config.yaml
n_layer: 15
d_model: 192
vocab_size: 512
qk_norm: false
lr: 0.0115
dataset: "wikipedia_en"
Each number is 128 + 24 x the weight over its row's rms, rounded and kept within 0 to 255. Layers, rows and columns count from 0. Numbers have three digits each. The size before them is the row's rms in percent of the matrix's.

# o: layer 6 attention output (transposed), 192x192, rms 0.0689, rows 25-31,57-127, columns 144-191
# v: layer 6 attention value, 96x192, rms 0.0452, rows 26-63, columns 144-191
# q: layer 6 attention query, 192x192, rms 0.0438, rows 64-142,160-174, columns 144-191
# k: layer 6 attention key, 96x192, rms 0.0466, rows 32-78, columns 144-191
o25 095:107088090093110096172134136124155100130082119141101134160145121158102151144149087166111079114150148100118161158156119139108153153130105097132106
o57 121:144119144153104168107125142074138097151112107107143130123129123133140165088103137142139124160126080109140118112176123122133097135116095142093145
v26 106:155134162146121106138145111138121114128146139116110144166098085168073101158143154118121125133135153139146087123140128097129105098119142104133124
o26 105:149178123114149088141125170099151147149127127137117141130129108100123132142126144146150136126134129147161168151125178100181092112089125103115112
o58 118:174076093142126127122126084137204120147119120140157078156104172122108149117109129139119129121145150126168112147148107137122119115177143144181106
v27 113:120125152119179115084111120115154120131115128120126130150156147090182122100150115136130159194118141157138109141141122138106131156086122146151155
o27 095:122108149122105112141134176147118144129128107116171093114120144130087114166135116120146127106106140140132117127120124118115131109081117117135124
o59 133:145139142110139139107094113129135133115137103119106129105122101155119170163128129133108102133135126128180165106174132111154130114150130086168149
v28 109:124116156171156111135190095088148128126130142105125122111165116148161163129148137113156082123148142094111116136151104122154152118128162141115114
o28 099:111117138114135164137137162091146134133149129125100118173098143128100174101106132130133155186150176151130119133124104157144100137161127140156126
o60 125:112106120105112116149122159170131082126094096163149121095131123111152092078096130162100158117090141125141096114177146150099108129151168146107117
v29 113:097114124110091131124122154122142081176139133138130102123085162117114118121099158090127135158148091150138132119179140075129106153124144070119154
o29 107:154142164157146112136121136093158149122135124171109155099138141117107128125114165142124133113130144118125144122123161075083154098165151151185133
o61 121:126130059144125194127107120123164157108104167113127128127128114155143136166128110125149137115101145100146148141130145176115118139139131114070124
v30 109:129136134103109119171160162129135146134141182112134160147100122176167098153114135140108131133141131111182130175123091162118096128133123163091117
o30 101:150131154120192155154149147109155159124160129127093114148154119137166142109103132129169113144140125101122142100139149109125172136136151154146150
o62 122:121132146133106131142125119153122120144118086138181138137124128114090159132121111149113132119126080182117118154141136155122121139089143054148135
v31 116:145130123110131113144116144122150145115095113153148095124135096071138113121119129086124134084166117173120158105120136138128097145145165101156122
o31 097:121141086124180149143164160119141155104120111116095138143119118143138140160141128161134097124126130126149133127114157075131129106085106161136143
o63 129:166113147115108157140127125131133156116136145110123133166146134147156094145115103078135108152148104135157103133104104102130107106148105130083109
q64 084:106139132093162129119095132113132094162086130120109115142092108087157136074171150124116139160143130115095187113151088169122124097133147139134140
q96 096:143101125124105134119108192180159144123117103093134153122124101128086088138150115148127120120099190121149136098054141145147131134161146142100120
k32 079:094100108112109146153116084115134155142140109147111138086112128121133081162103120105116168102100078182106084138117156117117086113150175120122099
q65 073:115128110119122128106159138150105124133125135106094072154117122077151160125110159106161154101148139099175110091193120135116126142112089165154095
q97 087:123142112099130165094099125160138126082146107122146115133122150136128132138111099139091167171105118158123138171076135145137115138102106146110107
k33 067:140139107189140104091162099102108168104112120142137155110099141121122123113147131096141097123116165131172141157155118119157119143134117121126067
q66 066:125128149139131142139135081170142138087093127146172114134130124122127147085107134173125123127100155132129109110113149132139168167109138097093147
q98 101:124145112117136143118103155131140131148092134063123122113159143094139126155105166134111105122127108130097156155155129160115116148132118122059126
k34 083:149099169111145124093099128106124129134151145121137121116114147142108116108096154082110163127061133129102112145148136169118098150117094102102128
q67 070:130132116157110126148146131119127125126106134126096125136118152122094130129106139102136144123151125107122093141154099156114140142125143116139154
q99 100:132115143072131124108134123089137129082182132127114093092181126123129134117108132142156173106160109124136115137089134109150144115125136135167111
k35 094:109146108087099107110135120105136098121164076168153089136105148152118091141117139148136105147171126114120154112122159090128115164120120146132117
q68 092:149111148140132136133093100112122112103119075067153115116088108144149135093127127129138144134083102159126065123098099087102103126098115130147106
q100 109:176121144193109137114114083103120133147121099112107134118110104120093146116100138121128166130142180176139109134149138158114164131149100136173107
k36 095:150110146122117150140085165161124120121125141088130135115150109095095129118132134115136112128096132107100126150117115137089167126099126147143133
q69 085:113132127141151133098077164182123113124127113114130144140162124167086166106130116141188106127086107128127188101114119163116156165121118089100139
q101 116:117121141091149127129145147164155098147149124131098131098144120119145160147107148146114129097144085103117146105147095141131126112127123098093154
k37 096:148108136078158159087145114103117164133116103138137167073139142139142084126066105092134097121147119130135130171154153095111152107097124149127118
q70 084:137126167118149127151151142130161146142123089156137124122135123087152140132088124107134107135127147125135154148133150107151095123161067143146117
q102 099:085126109094129105082178150131125140137110111186086129094145128133115125125155118105142135135153144110112098104159154119130135092082115153127077
k38 097:117117100096183127109117161173134128118102151109132099109183129160131102125115185107104120122129106112132156151116113132155139108083106143103093
q71 100:135120093122156073167108135125097102123122152070131179143177099127156150108121102108143112121082180167152121150114153148120167099088139121135146
q103 103:129103136141141135125135152109127168145176106133093151116144158105151138150141138093115124132113114105090114130108137117161124128122163115148159
k39 099:157128139111165122097106110128129175114136085172106095095171154107136133121116115139132090143146125142061138139192086134123119110109149112129123
q72 101:150113102173151132171148096125139086139125134134116151124125126131115136156120126178134127114136106130142151121140159089111140155173167118158094
q104 105:151130098192139083134135094106105122102134102123146127130119140127111118149138108118142133149151145148132092139162152126108129128165159133123138
k40 097:119166160153055150162105115159107145107156142151182121126149129129143119168135127164109138121152108127097165111110114127143142102157149175134146
q73 104:151142143180122165121139094098137137123085096140123171147142120110145068159160164123114080133172135146156160119114149114115084140146135133159096
q105 116:109127125175105147120119142125128131108076088142136089083115110090115120137118149161093173131159158164129137153132143141115151131175155139132113
k41 109:076078154140104122114126149116128161123121098108162129103181108109143115149141116098146099144104133161116081129087150123065149107119175127136122
q74 119:157108143089132152102094104142162071110141129148097155130099127150129093106095192160118167141143081136118151121102128120137139157154153110127162
q106 097:132131154124111129108118155155151117144111138130087135128106105140127090095112146121120148123100079136157142112124135086124081166077177125093153
k42 112:135156137123127142107147088130143088114118116132130085142113119202133082186088133176134164114164097116144111139096156124115129143143134104130148
q75 117:149088124155107135089123115164163107126121149128160080163157152105115134146121109117176124135094096126139121140167137138087114161147133092123124
q107 116:163128198126155153096152105162140115102150116134134129152108149111103159129109116148110132168123095132117147122146107181122117141158142120103161
k43 110:122152164120109156144162094150121097113148113123153144162124084119109120099124135197143137155142083126098107103128101183103123128166125143121137
q76 116:142117152071196094111138141152125111141193153125112147128118102124133146113095087123130108137146117128142155151139098126088138140127131122099161
q108 101:153146139111123083153129113056132121128151147113106132154094065135151168124120151090091172150171160104131140159114119118123130114135132110128118
k44 109:078102118095184077103135163125139104163150107111084102147130110161099149130131134116130132106135145133174135098141135099122155122078123120108149
q77 125:123142122135142114145185156102086131152130147105147136115102161153126092158160125126087105119089203158165129147129095102160112090173102154139128
q109 099:131148149109160115119143158109129142174106090136113139122103156160113133131182137136095085115124189155129127146159087137138139076114109128137122
k45 116:075132141091126116161120117076153120152105119172127152144122102134176138150130125152104083113145200153132114164114109114112158123129108117142171
q78 103:083139125143143157140122153147156156153130097092174138161154099164112138147116114115086192104140129125131129134087151154135147111109125138123150
q110 110:164127065158119122145138146118161161144128146097156048143173124133146153081086120114100117140112128147096076129124149132121184126141115109118125
k46 100:125143076115183144123097179109114143172101111107123136131164137148139148133078143113138107111133099134109137131157122090107135173089114091119132
q79 115:109145154127142150142141124127138137094137151091105123128158150090155129146156129112144099158120119103135167077163143110138108123101116139118104
q111 109:116094114144168084112112139117146120155136153145134123131123158127145124142135115135114095121113140095114141135145146084153107141129135120140077
k47 111:145113145074114106142076110126108150080149120133138142134103156167152128117153114118126173135116134137140114102169108103125120149109116115114088
q80 089:142127144102112164147127099102157139120145163094140111136138143122104154205117157122130142097128123159101111147133140155093110143099123142131128
q112 091:124130119124130178131130096137148148124143097092129184139105134117079140130139134158137121116153117119109135140119119145115076113139154131126084
k48 079:134140132120101108110130157120116079123140107168088123121154121122128120153133135131137129133159101124102126112126124084146122132099080107107122
q81 080:130146129107159085165094135164160164150100096119130185141145142117097162103096137112089142140154112137111094083157191116131098103108096131113094
q113 092:150106087168111121110123132116124111134149099133150138163127143125137099092112098116164125108165146108143098109119145121137120109135123143161180
k49 076:111150134111114189164160157143084140123128120170135108100147120133137127140175138168123158143133120106126109102077120097121162133128153156169119
q82 072:119148093122077122107135106141107132158135094099097129148104124128149099158096141118109159150144150146116089095107145154113133121131129148117135
q114 088:110166132088117138105130114109131139073094131143153165145120135153115124134105131171129123161105126103120114152102142102153124123106123131077096
k50 076:134133113149117126113120131123092144138095089081108129101109119113119151139134177100101132133144134153169131112171116135140128125104111091162127
q83 079:141141172144117156161099138122146112128137107114110137097173125174100119133124087102105126164112130136151150134156123117178137143127131133163104
q115 113:146125113172169134164100137147090115148096145088127122147154134118153105145140125167130074133147204108143124122180109123102155160141115112135106
k51 084:122157159132165135120127190132093153093149165123132087150111130158163144109123113141142095075140128110151114115124119109156160131102130124129097
q84 084:148130136142115134128100115129142133129138158148154060093113151110134114101093156167135129115149135096103117139132129108159142149146148107082142
q116 108:120103159101148109086134117095134146141119166121165141121146124124123125107086173143086129123078128141079085117127145140163143139104128187122090
k52 105:119130119143145084128112126118147155084130109089133149140128122137102178114132174115071120126117149149109123165094178141136138162113114139155076
q85 077:095102109096141090126148145117125073139136156067130124158102104134142082124152153115145203156142149103106108126092132121105150144070131136140133
q117 102:097150141105135159129119140170163101133128147092121106140135109153122134121087113148113128112084127141096112102089113152189170164136107123133128
k53 098:103154132130159139147144133134147117108084118175141136111147133119097130156139151152132154085179108075152135144142118124117135138144080133125117
q86 099:172099111157143125132086104140124116123131132115117138127149121125142127121123106151160097107132177147132142126069152165148109135158146127110106
q118 120:133052146135110130123118098144148154125118113130120152101126153099089138100142138154145112149093145163081167109157072130146142106119122101159130
k54 100:107092106148110150116085149133115147175123130155131090110107148120116130151124127147148150141098148176121061133097128150145096144116113121110123
q87 088:153108120122156083133123131101171094121137149140122127136127135130132151086135147162163124118078140180118124139115099138113077143120144113108193
q119 107:180112116130163107129197097150167144175166142075129121112136149150145128115124132144118132112094154114137103128138149139127119130115123110122133
k55 099:137101111123152174138133126130113142111123138109163127123131157144159142121131128149109106157119141108096140137097158128147086156104130161106162
q88 101:101149146103165080147141135115126122124090154091111108143079055131145132115150138111102160126121083157133113116086124131177096185136149146145154
q120 100:083131103098167053145145155159114118072112124106138116114101098165125153136133162131144128137158132151126103098084142117128123119132156120148098
k56 109:097173095117119114174111116108133134070156115099149131161113138159082091131109117111135159130160131112152136149134127078145121161116119117131124
q89 101:146144106099153118186136137128109155095115146127086118123174109132135153131171144120136108092117101096163098116109179140140114173113128126114127
q121 107:158150124135209135136101099140104119113149088107123158130140122097110134142153109134119141145188120116121135127111103170120137147157142096122152
k57 106:185172131126120137157087105107089118112102129134109156134146105116111107123129092123107151073127094091118106147091144131104079144153160171144117
q90 112:154138192141140101121114107156108108147187171113169145120116104133140094117108079088137093120135156103143167137150083115116138112082086101128132
q122 101:188170140120136105105119155152139089091136174108115136128123105150114101080120124112134151118129085105085094118101100126152136138120083125125204
k58 113:125130109158110086100068120119123121168159139097136167133090055117136100121125138089134176098076110119119108095130107145153136142106142099142169
q91 110:148113125094111112105113157148159156151076147138110130112092119148167147125136149109135088142122111090101128121122084155136129113130133108168164
q123 102:102153107113160105141130120143114154091111168126159103129112099121119117123122149119128123125185127116148137128115161122114134163138165081124096
k59 110:123139098142172173164177146135111150102128124134124152153134142108086149154126146134137107144107108169143101131129117133115113134128142158121128
q92 111:114095159114116131147149121120125159089137124163137147148126101137133124094096145143114180111119071148160147123155136134162142170130150084114111
q124 105:092137141099148115147104103144100176093124164123114145114137153139126110092118166129113114120099075110091143176137138115113162131117080131088146
k60 106:107113115129150119112143129129114090097140151141180135152120157119118134117109172116067143088151054135176143183140143133191142160094124166129113
q93 108:119101141152085113141105132125123147172130099113151130125099149139125101151162156149124113112058168139092138120131136140145102101119120160187098
q125 113:133102099098103137108171108135180106147164133162120095166099116115113164131129121140117132150126136113161082104115143098111095113150104127085112
k61 109:119118098118129104131075147114136113160134148156157147119125092135165101129113091096171101136100157135133101105123150112170140161125112187169102
q94 122:104149105140157160133075092123149136079163103137128151170153091127080106129167126134101136145143141157108106142121153114137119138138147146119121
q126 107:151134127134149149160139138093108140105098117159135159189171151113127128115175107123118149118160143118144127117142148111120147125129072109168117
k62 116:158125157151144149113131121114075137126109123115076122147153133137118150108162119124142126142159109153135127135103150123073132112110133145164145
q95 116:118121101131105137119133155086149118139109095113087157139137129083121092127121122078110079129109162172146113098125152126126152093102123167141096
q127 110:104151108103147126121124090149099149141144138134085132164111141115100114144157141127128130133129151095096078133140132147100112125128101167102119
k63 111:117116131110081117135102105129116167122116130173113113120106136126087080115117144099125099108153165128074121134124119149126111082106141120161128
v32 092:171166126109094143135120087114114110103120135121115123098155080148099121129119115091156099118144142134137132087108091119060185129095129152116108
o64 093:140109129123124116134124138105091092166090114139128120112106142129131132159126128137122177150160112116100163096137113103121121101122097094089108
o96 098:097144113125115161091144138129117175099183105103087134154129141136118087115121158109079116103140133157113139140165145126140143120133134131124143
v33 093:132156095147138113160094140114122137142112131097119150125149095172128128150160122099175122123146142058074134124114157128165122136103144103138145
o65 097:139113139123103114097184164101144117119124137149133097118131131147115138093098125115124133136111132112118149099150071122115136123132148168117105
o97 095:118145134140122139097129140123093118109093110084124125143103180092166115153141184107128133096111118132165126157150122150082121148111096142104134
v34 101:098104115141175159144157143116161127134153110151143162096116081152089118151077158138177106110139099151118091143114151113152148154080116106113160
o66 098:130154108152143137138131152159116141108114141130108132148174141123200106098163109141161170170172118116158115136129145138099111151116122163115119
o98 096:140123139110108134132068096139104127158099128139109176163157161089116145122153115101151149094132166115115112127163166089130112136112103160187136
v35 103:112136117125110161122117149109132177117122110135157163116135115126154191106112133123141119054112135128150157135153146098099114153123119114114121
o67 100:136116107087151162150130121148136123115143116139104134104139152099148157140068105101157116110130104153111127126136155093094141178156133151109191
o99 110:122154153095116129122113121145117131168121090161100120129111185150104128083161111132139187109124105058141110157126107149147111116130140174134089
v36 093:131128141123137146125136152138154093130093111113127149129083147133114159120148156100115150114123101094165133113145102131157109106169129077173140
o68 086:119131124143151117113117151115083131139119172154131151106173108121155101127128122104133090157090145140096149128121118102105122100113121126110166
o100 097:159105159158132109150144159123156139132150118154152110141132153131166180106131125105128172138164150134142104102137135116186116134135150140167114
v37 095:107111108154150076081124140100073093120182126124110137101107140130116163133163173131132080162168157148130148114119135159127135094155135180121144
o69 098:155164120119095144106125163176108128123140149160127105168107130118133122115112140158162153129159091097174142102089161113096114128101147072153096
o101 088:118141132116074117109116139104097169107115085126116102139112099107142105119132077130066125117121129151135113105110167135096128175151084125090136
v38 095:161129129184111126122103146167126075149164215125106144167105128158120108110109120142131118134139145152180146118114127141107141145112125125147109
o70 101:104124101135142189102142148170083118123131099122123124118180137119127101154099136166101128151147163100115149113102133106092144117155081146126086
o102 093:102123154146160131103115159128109115152110117120138123088115125134158149093130136090139147130142134087092125149135133140148128121121130148125167
v39 092:077134141144116116097117129103127127171137141166087121150175117115114081128093065153145121187115141156147118130084154118147149127104137120141123
o71 096:160117131116141136172099147098147115122119169120112140157131126129135145130115146180159114097126132128169108127140137150109126183094191084147129
o103 091:118139144091098154106096121156116137112098169081105143105125098093140113111105146114100122169141075123089127175123155170124124114140105129130135
v40 093:124123130119133151128119075101094111168126119158138118123114132132121089142147176122104099110102147122131120119105160151153136131119099110115130
o72 090:143151146128160186106133122130146152126107111120155125130103142162064094115124090159129125111101140144135167102163144133089143150137148140144172
o104 099:145079131131131132137127128165115123124149160142136180169125101162154164115108182108152122150081121115117088126146156137094113144119135113135098
v41 097:100136163094107127123143116112097090120119137115129169133139144128153137135142150117138127194121117153125109098147069113156118155088069153098135
o73 093:144101129153134111093094120123160124129119080138143138112178112133101133128139192165105153118140142133111132188092129144122144085171123103162105
o105 104:157138161125158136096120145133139152151165094136103127171130087168108156095130096130131110126170145161142150103105129103129117113115157110145110
v42 094:108099121115130097152112136163112131111119120137117132132170115103118095158128141132116118113115107112131075183125141159130161119120119104131156
o74 096:136163134186115137132116073114155120104122155074111109095092111095122114110151119115142153145106149071130155125089116120103108119115129138111105
o106 091:124111096138113141140118121124138156185131141163144137140125181127140118127134117116128110111127135159139163146126144155114101121151162161140148
v43 096:094143174168129100143146137152120168128110115086137084122148165173172159134118154122112122085145124139137117102148139148107099127099160112164141
o75 090:125116139110129117102130124141125125104115194154146124133090053118085174110097122116100106148078136144146078130088141102140133169141140102144109
o107 101:136112105104148128144137117132131163122146129123121108165091178132157119095141127166162129153143067128064188162104147121158080074147149117114112
v44 098:072125127070119113147152133150147171107129160161164118108160077118172158150114129118112160084123095126168132094133144124136130086100134140132102
o76 094:141130127139140147137097113082159137100096113103119105166101077161150134091154113095137151145151100120107153151112143146152110134105132092145101
o108 099:166119124148151155096131142181118099135156107104123141144111172144124135118135130144121146128123161126143147148126110115120129091183123129140143
v45 095:128115187129122135126129132117153129135160116129154132117183126145142137152155096133157100076105090103115194140155165122130125135112093141138125
o77 099:146091115104115133147146129085152164158085114096144127105075104178147086124136157111163099136120170138109081120163111119121131122140113103144108
o109 092:153175079081135151123146138166090133092178163126097092118090149110107145122110140114109118165107090115129094155128102097147097117162126108080152
v46 101:125143101110154125114157110101135092126136143126149108081118135103148123128152128129142113147140106127106200104161146158138145148139144124087129
o78 090:116093137113163128136121124084126132110141091134126129125121118170130154175151154095142154120133155094090107158076106116134138098131128126175138
o110 111:137115131159074141128128133098130123131129147163128144122172112095097107114097141162130100162139152122148135123125153132136153132169110164163100
v47 092:125109156114125143155138093166112159131160113157109158157098131103121155039153125136126122151129128137146126114122101128135100141117129142117155
o79 091:106096117126091104135104177118153164101109115152150131106148128140137121147102153134125132137099183129115121103132128156098141062120103143146124
o111 100:134140156144110142090129158149134129129163121123125108122185158120136139172119138171113146096145090179144188108130167143123087122153097128149147
v48 094:145130103123166165088072141171153129128138119116142134149115153134088119132123107124134128110124179170169132145133137117161140141119147125094134
o80 095:116122123127081144100112163093121124136154172098146117088130147140175152153116131149124123077075143154092154100135126114080145134191163149141134
o112 093:123100139147128117167121060134105119140090125151106157181167125067082115164109138145134119140121104113104125108134175138158125137145129153136131
v49 101:107120106129153099136091165129130114115089124139140102173176125153119147137145155078127098178098138117101134134127106120123161117126127154165101
o81 098:143137108130079085151153112154134120174147128135103171127112115122113158111120115157163113108149136102140136152165106127156157153130121112097149
o113 100:129143168144142187078153130155124107124121115113152128108120105139123111105170111135162113137159123160129083108126123154126133167134129136126145
v50 103:143134120140101173119081183149138186108144139169150151147135127150162139144133141140165158174092100135148094089089111154148112134155143079149108
o82 091:104108117125144120095151121133109119159125119134095116128110138107107091130122127128115091169138107106142150156131137099125142108156119139120067
o114 108:115163125158149136108136100128138131115128113089126165149171121088144104095111111106135117116143136165120129156137145113155089104089181117149152
v51 091:070146094116117126141151168112123085140071151142158155123145111142129137141104106111113152129123105121156149107150114120150171134104126161121114
o83 098:130134133148136077133046102071109130136120135130118116142143086119108118093132175135104122130131088123090125127134154108127122140134116117163126
o115 092:134137105128159166109094132167131147125128114148138122087092141137133108144142159116119101113148157181127121137105129125115157141128141147156122
v52 094:138071111170125138121127136163134122105080126148146106113092164134128115151131158119106091144124119120160165156118141147130105153129074093142137
o84 092:124125122113120133149122130114126139120149147161146128096153112154161111120120101130155108134092140103126129074095130161154141138096133152146129
o116 098:118111130088127137138140137092115111146147094079121106157115164093166148140156132111104110153132108135103116176116149122121118079111106130132044
v53 098:109143116141146131107120127199096146135125138139143089109126153150150148094124094131148107114160122070152158152149118154136098135147110108081091
o85 084:145083138182118141102141145158135120135133160132129101093109111111107126095112134142124090185141165081149152128160150114104135102162105114145163
o117 108:141182153136138138121111154092116139113133161116126109179144159121122146082140126153114165146125106108126110206105120134144119122118132130155106
v54 096:144120108125108183141118110147152138127120150125110106158129150104130125109121145139185113175146104117125097142211099146120108116150122102146119
o86 095:086105154121120114123090142147147131130122113119110163118125117138142110104126130144078152128098131153144116150089117071139082127088094142122092
o118 095:139135133118152119129169092149109140105153107097064118108148119153167121155129152124110167117165095129153080118166123152141117166132120175097177
v55 101:165139157123129120130132157132106103140089184135136090113152118102138125078097117143161101122132103101155143162115109139140082139096140133104128
o87 100:157153132179113142139143084123120132112152171104123112097122153141125133151136121170125107168107099105167110122109095144123108100148111117152074
o119 096:124102111112130133141112135090161136181108081132134112173087122170114139157113156137089154075113129147106118147133115148107147146120108112155126
v56 097:141124134140122119158163117103125172129097174088122171121136140119109177149171168159131125154100154119115132117113114168114116115143144165105113
o88 090:121113145140095125111151140126131104128123096170145110105086151148148148108128089136145110181142126075119117123183110151118116132120102075132123
o120 106:100134131137132135107121105155100130123155123146130087140126079102092088150092134117119096104174116207118115148144144096139115157136121146074131
v57 098:105142148126109165142133150129125126165120130107129135108137190125129126165128091153139100123160104121113116177122163172112158134090138143109100
o89 090:212116110147131130143132090154102111138102170100117139131130090134116121123132155105128106133122158144144162124155114129106107134133111119111126
o121 099:150131138095155108125107084145106146115147174110117160093110165139114148099115127162154107134061053089118129126134117118135122120159125112101135
v58 094:119122124160060095126140133178088160110092130091124120107120143099103074097156135150106152113122104113088161081156086129149135086106122114140137
o90 095:171155156094145143159109153137111160120136126111132141102091109147114154145139123077136101108151139108124153144139117139117129148142089128143126
o122 090:066098142140143099112137137112141154150136128132155091181126157151146145119142115117111171150125155130145111154112097112117117094121109117121110
v59 100:136141098117082139126175137122136157116113108117142118122139108131102147152169144115108108136082145116139127118151119126083098141176186121099131
o91 094:118106144087169123088168087190128173128135103093159131132137173108138134149140072137120089099118169168098108142152099136155116104120112154135148
o123 098:098129149132157105111154118102112138155191096150143133162126090142108079112153132096157124157152121144136117129120160133127149151114110146101149
v60 096:155158188117122147116122122123140123131100136110151145097129102093113113131121171086117098092107092127095188112097104142107133113080117124152119
o92 091:118164123115124163137120118102133087155100136087140141125112113163134137108127107104113108137150140161167128174119089124117116124126112098170142
o124 105:109078124075107112124140147125142133171144149116139125169123149140154115152114120127142164147110115105102095115181127143168129130122138103158128
v61 101:137112146142114101165110105113102090115143133107136132154116101087155109135097118097136134110111114156142095118128112112112158123121176178131165
o93 092:136125145114131137128140138096066125080144131109141133118167137095171104105110116128102149115085129168129153133138144153145131142112123102108127
o125 098:094097144161107119103132132094136135150106163116116135103096150146084154157150118115097107152079126116098162106097136141117102079139098121135073
v62 087:116119165136111097144098124109114154135127114103115127111138123136132088104111145107074082140091119084183162106143173120097104139129171124106149
o94 089:121137160128133151103151158138107146141124123195171149169126135133108145120181123117094116172181172129170111143100098148181116112140140109183071
o126 088:104118124122140127126156109126095113113170130102135120107102120098106088134140120145156141097145081147092116144139168133121146124144108138136148
v63 098:124151138104098135095116082125178139164154121127101128144159115122167152109138129117097081096165130135108103155099119132136133201138103111136129
o95 092:116092136118114190120083116120132128105144122117131103080097131116150124182156138103137131136077129114088117117159139115181135106109175127131127
o127 107:137161151111171089146106129108099141130138148154124170156169114101114138111093156158187155150122096141134152163141121083110107166134128135120116
q128 119:141135119128123121134161145130114150098122138137137168117156118099135112126139124115128151107119166142141088127098140160075146152123138145148135
q160 077:119088112104151097124146158089149103140131104084099162115131134105150141117089096139139153118088094159140120118133102107174144149153127119139128
k64 086:131112144109120172104100134170151101126162122082176139111080110115196133115079123114140121109139123130137154137153150119120129133125134144148158
q129 107:138135170136153142091158129121122160149090147142102132116134111097104106097103134173146158143149079103153147145145162138126110169128169138108117
q161 074:114099179157112083170144135133118150142172112156128103095128128086133126159159118132166110136137100106119129128132120125145133147130081115161150
k65 099:146113136099096137084142167166101081141119164093119147120101124118079151105117139143123168139102140107118150150138111156121157122131111075154096
q130 104:128087147127137087142146132149150152142108099115079123140101151123124118088099099115154132118126095121149101112146144141118113130137137146114119
q162 073:158140158138167141165153104151105128141108097152111120141108148163101114151126099111118111126131154081156101119096187141150164152107088086083125
k66 089:162137143099146174122113165108112113120134152150121142153120124152146103129146134103101165105133139110187131126104144138160161137121131168130139
q131 103:100100145084128154108142143124110134119139117105172104100123132093112121148126152106130159133172084102145139137131150141107171172128168171145123
q163 072:141106095114154154122143139091100126107137172144114088124135132133110176075106123141133123122093110174118121141106091120133089119110107124110121
k67 093:120110175101078127094137167178147134120102162112116126146144120103133141146119154133095124150129110095168141159124156164121163131133128134171147
q132 101:108158137104123122165111148117117143160130124156132141112119145123157124153111116112141119138108123082145104143135116100089119107182096104089107
q164 084:122106123113116104142117182135122130140114139161136122152131108118167154160158175107070155123130195139108110136133111194134122113107108138129132
k68 086:141116088115129100160103132135142156123145145145142108135113124141142135111155101144147147145133133127120161119150122161098093080128136133108121
q133 090:132112132193137115114165132121173120100161160145144127123126085137110154065074182122127165125098118157117127148152164113147171187141171164094136
q165 083:163122119139107100112146142161160125158119141151127114170124092134170117073122167121141142128121106111099148110128145126115115122107104078102100
k69 069:131079134112163108102138164110114111154138120136160143118105116136158114170103113103131112109128137174114117158153130164129113151112132111131108
q134 110:172115126128096123144113113153121123111110146095140123103120138095133118152125152082094147124135110137117122109114134147107145094165124150137080
q166 084:133138150161139113141175107151141120179122101108157104172117150189111129149117094110114145160110194161108105103124107146101121110146114149118122
k70 099:117122151157110142101111125122130107124105148121124125120160125135094143107160176113089170162117127127131079120104113143158138113138136179101132
q135 113:130111093143144117111095121120112159126101134125124153100126138140132125123074068162148119202100138130167133165146132109138102125129097091120114
q167 092:160098075113159139090080168132120130133098140139088127134117101111123157169134115109108161120110151092085123163129122102126089123134133076136087
k71 102:115143140131135101161122113096115165131088112124117077180105112127153088129120091112144138162113143147134124164101143139181115108099109147116126
q136 102:153100094117158081130087119094109177119105108125116152140140110120129124140135114144112135121135080113147155138134101117154133161118160150141132
q168 085:200130119112144139160161156148150112088151089128127156120111116109106114171094114180135164098127126138113109115139103141154119110134137099132147
k72 097:170088155148104139108136150170126122099111150089103143115090139135132131142125097108110156165129099111143129155110130154159125156142132121090144
q137 107:152071130138136140120125146129136111126126107135169130118152123135116146140132167132117136109094176163114145121159093107119175098124071096119123
q169 112:147121165119141106123180106126089133145119119122142174072128131135150148128106103119097111119073114113152132153149075096151166142115111127132075
k73 113:144108107141094155097110141149136130145129089142181116079145139097145175120155163115131172120119166151112086127143126142117163118105140096127130
q138 107:126140118146098151100160136060138140117118085179137159141142199083125156145159105159117129139115130118109114171163095126114128119131138125135153
q170 119:104086143121097132145117136131104122163152134151119127119108156087089124138114109149134111144122135130120127113143153116165152092078106140121115
k74 104:157126099129096107084111111129106150122115125110181129115169119111113141190162121085091100120141146137092135134152114142132162126099138124081122
q139 107:132119122160116115140135174105127134152103096177155126146131120103140161135156149117102127140090164116130140155143140120145091099136102121122152
q171 114:125132123139111120107124126116122129122125110143134066118125142184116124141099144114092079142108168135126105121144126113084083096146093072129078
k75 106:091146089094129143158141111141093148110114099189092139089129109118147135112173156164111118152122153159068103117127103144119113139137112098117097
q140 108:090130092164103105140124133068124143153084144105076107142124142123131154115133104105107086116074104138076099146124120132132090120091132154136102
q172 113:177132170127152107086121136150118123121120121102140094093153117177137094115132154093128122127080105123144155114141105140085107151131185152145111
k76 111:182130164126132164108139109109128096133141151110115147152098140151152132093095140162098137134089138114142131158120131091149121133102131088148146
q141 110:179117159170161130123096173119154112131110130157133124122127160098127114148152134109158123137123098143129114088141107127138088138163107121109142
q173 106:114121126159110124121157134136121140127113127097101110160103148142142125122089107067130174142125132110137168106170153151122104153140113136086149
k77 106:166156172150112120146144156133178122163127142146074122123118154091151099159156148097145129128107129120130065096184168112163116175086138156117144
q142 113:144163100139169131148133109097152117144163104143122118154091122123158106153145108125145067111177126128130076103134106108098120116166125134123135
q174 099:124155072117150129135128136129123122155152124107133099113156156133136154138137144143112152105116154120141110190122157122156141127108083160117115
k78 106:104145133084151111132104169133137160167161105138117133132114172115131152191154171145148135123085153119104156131154110139104095113134122134109094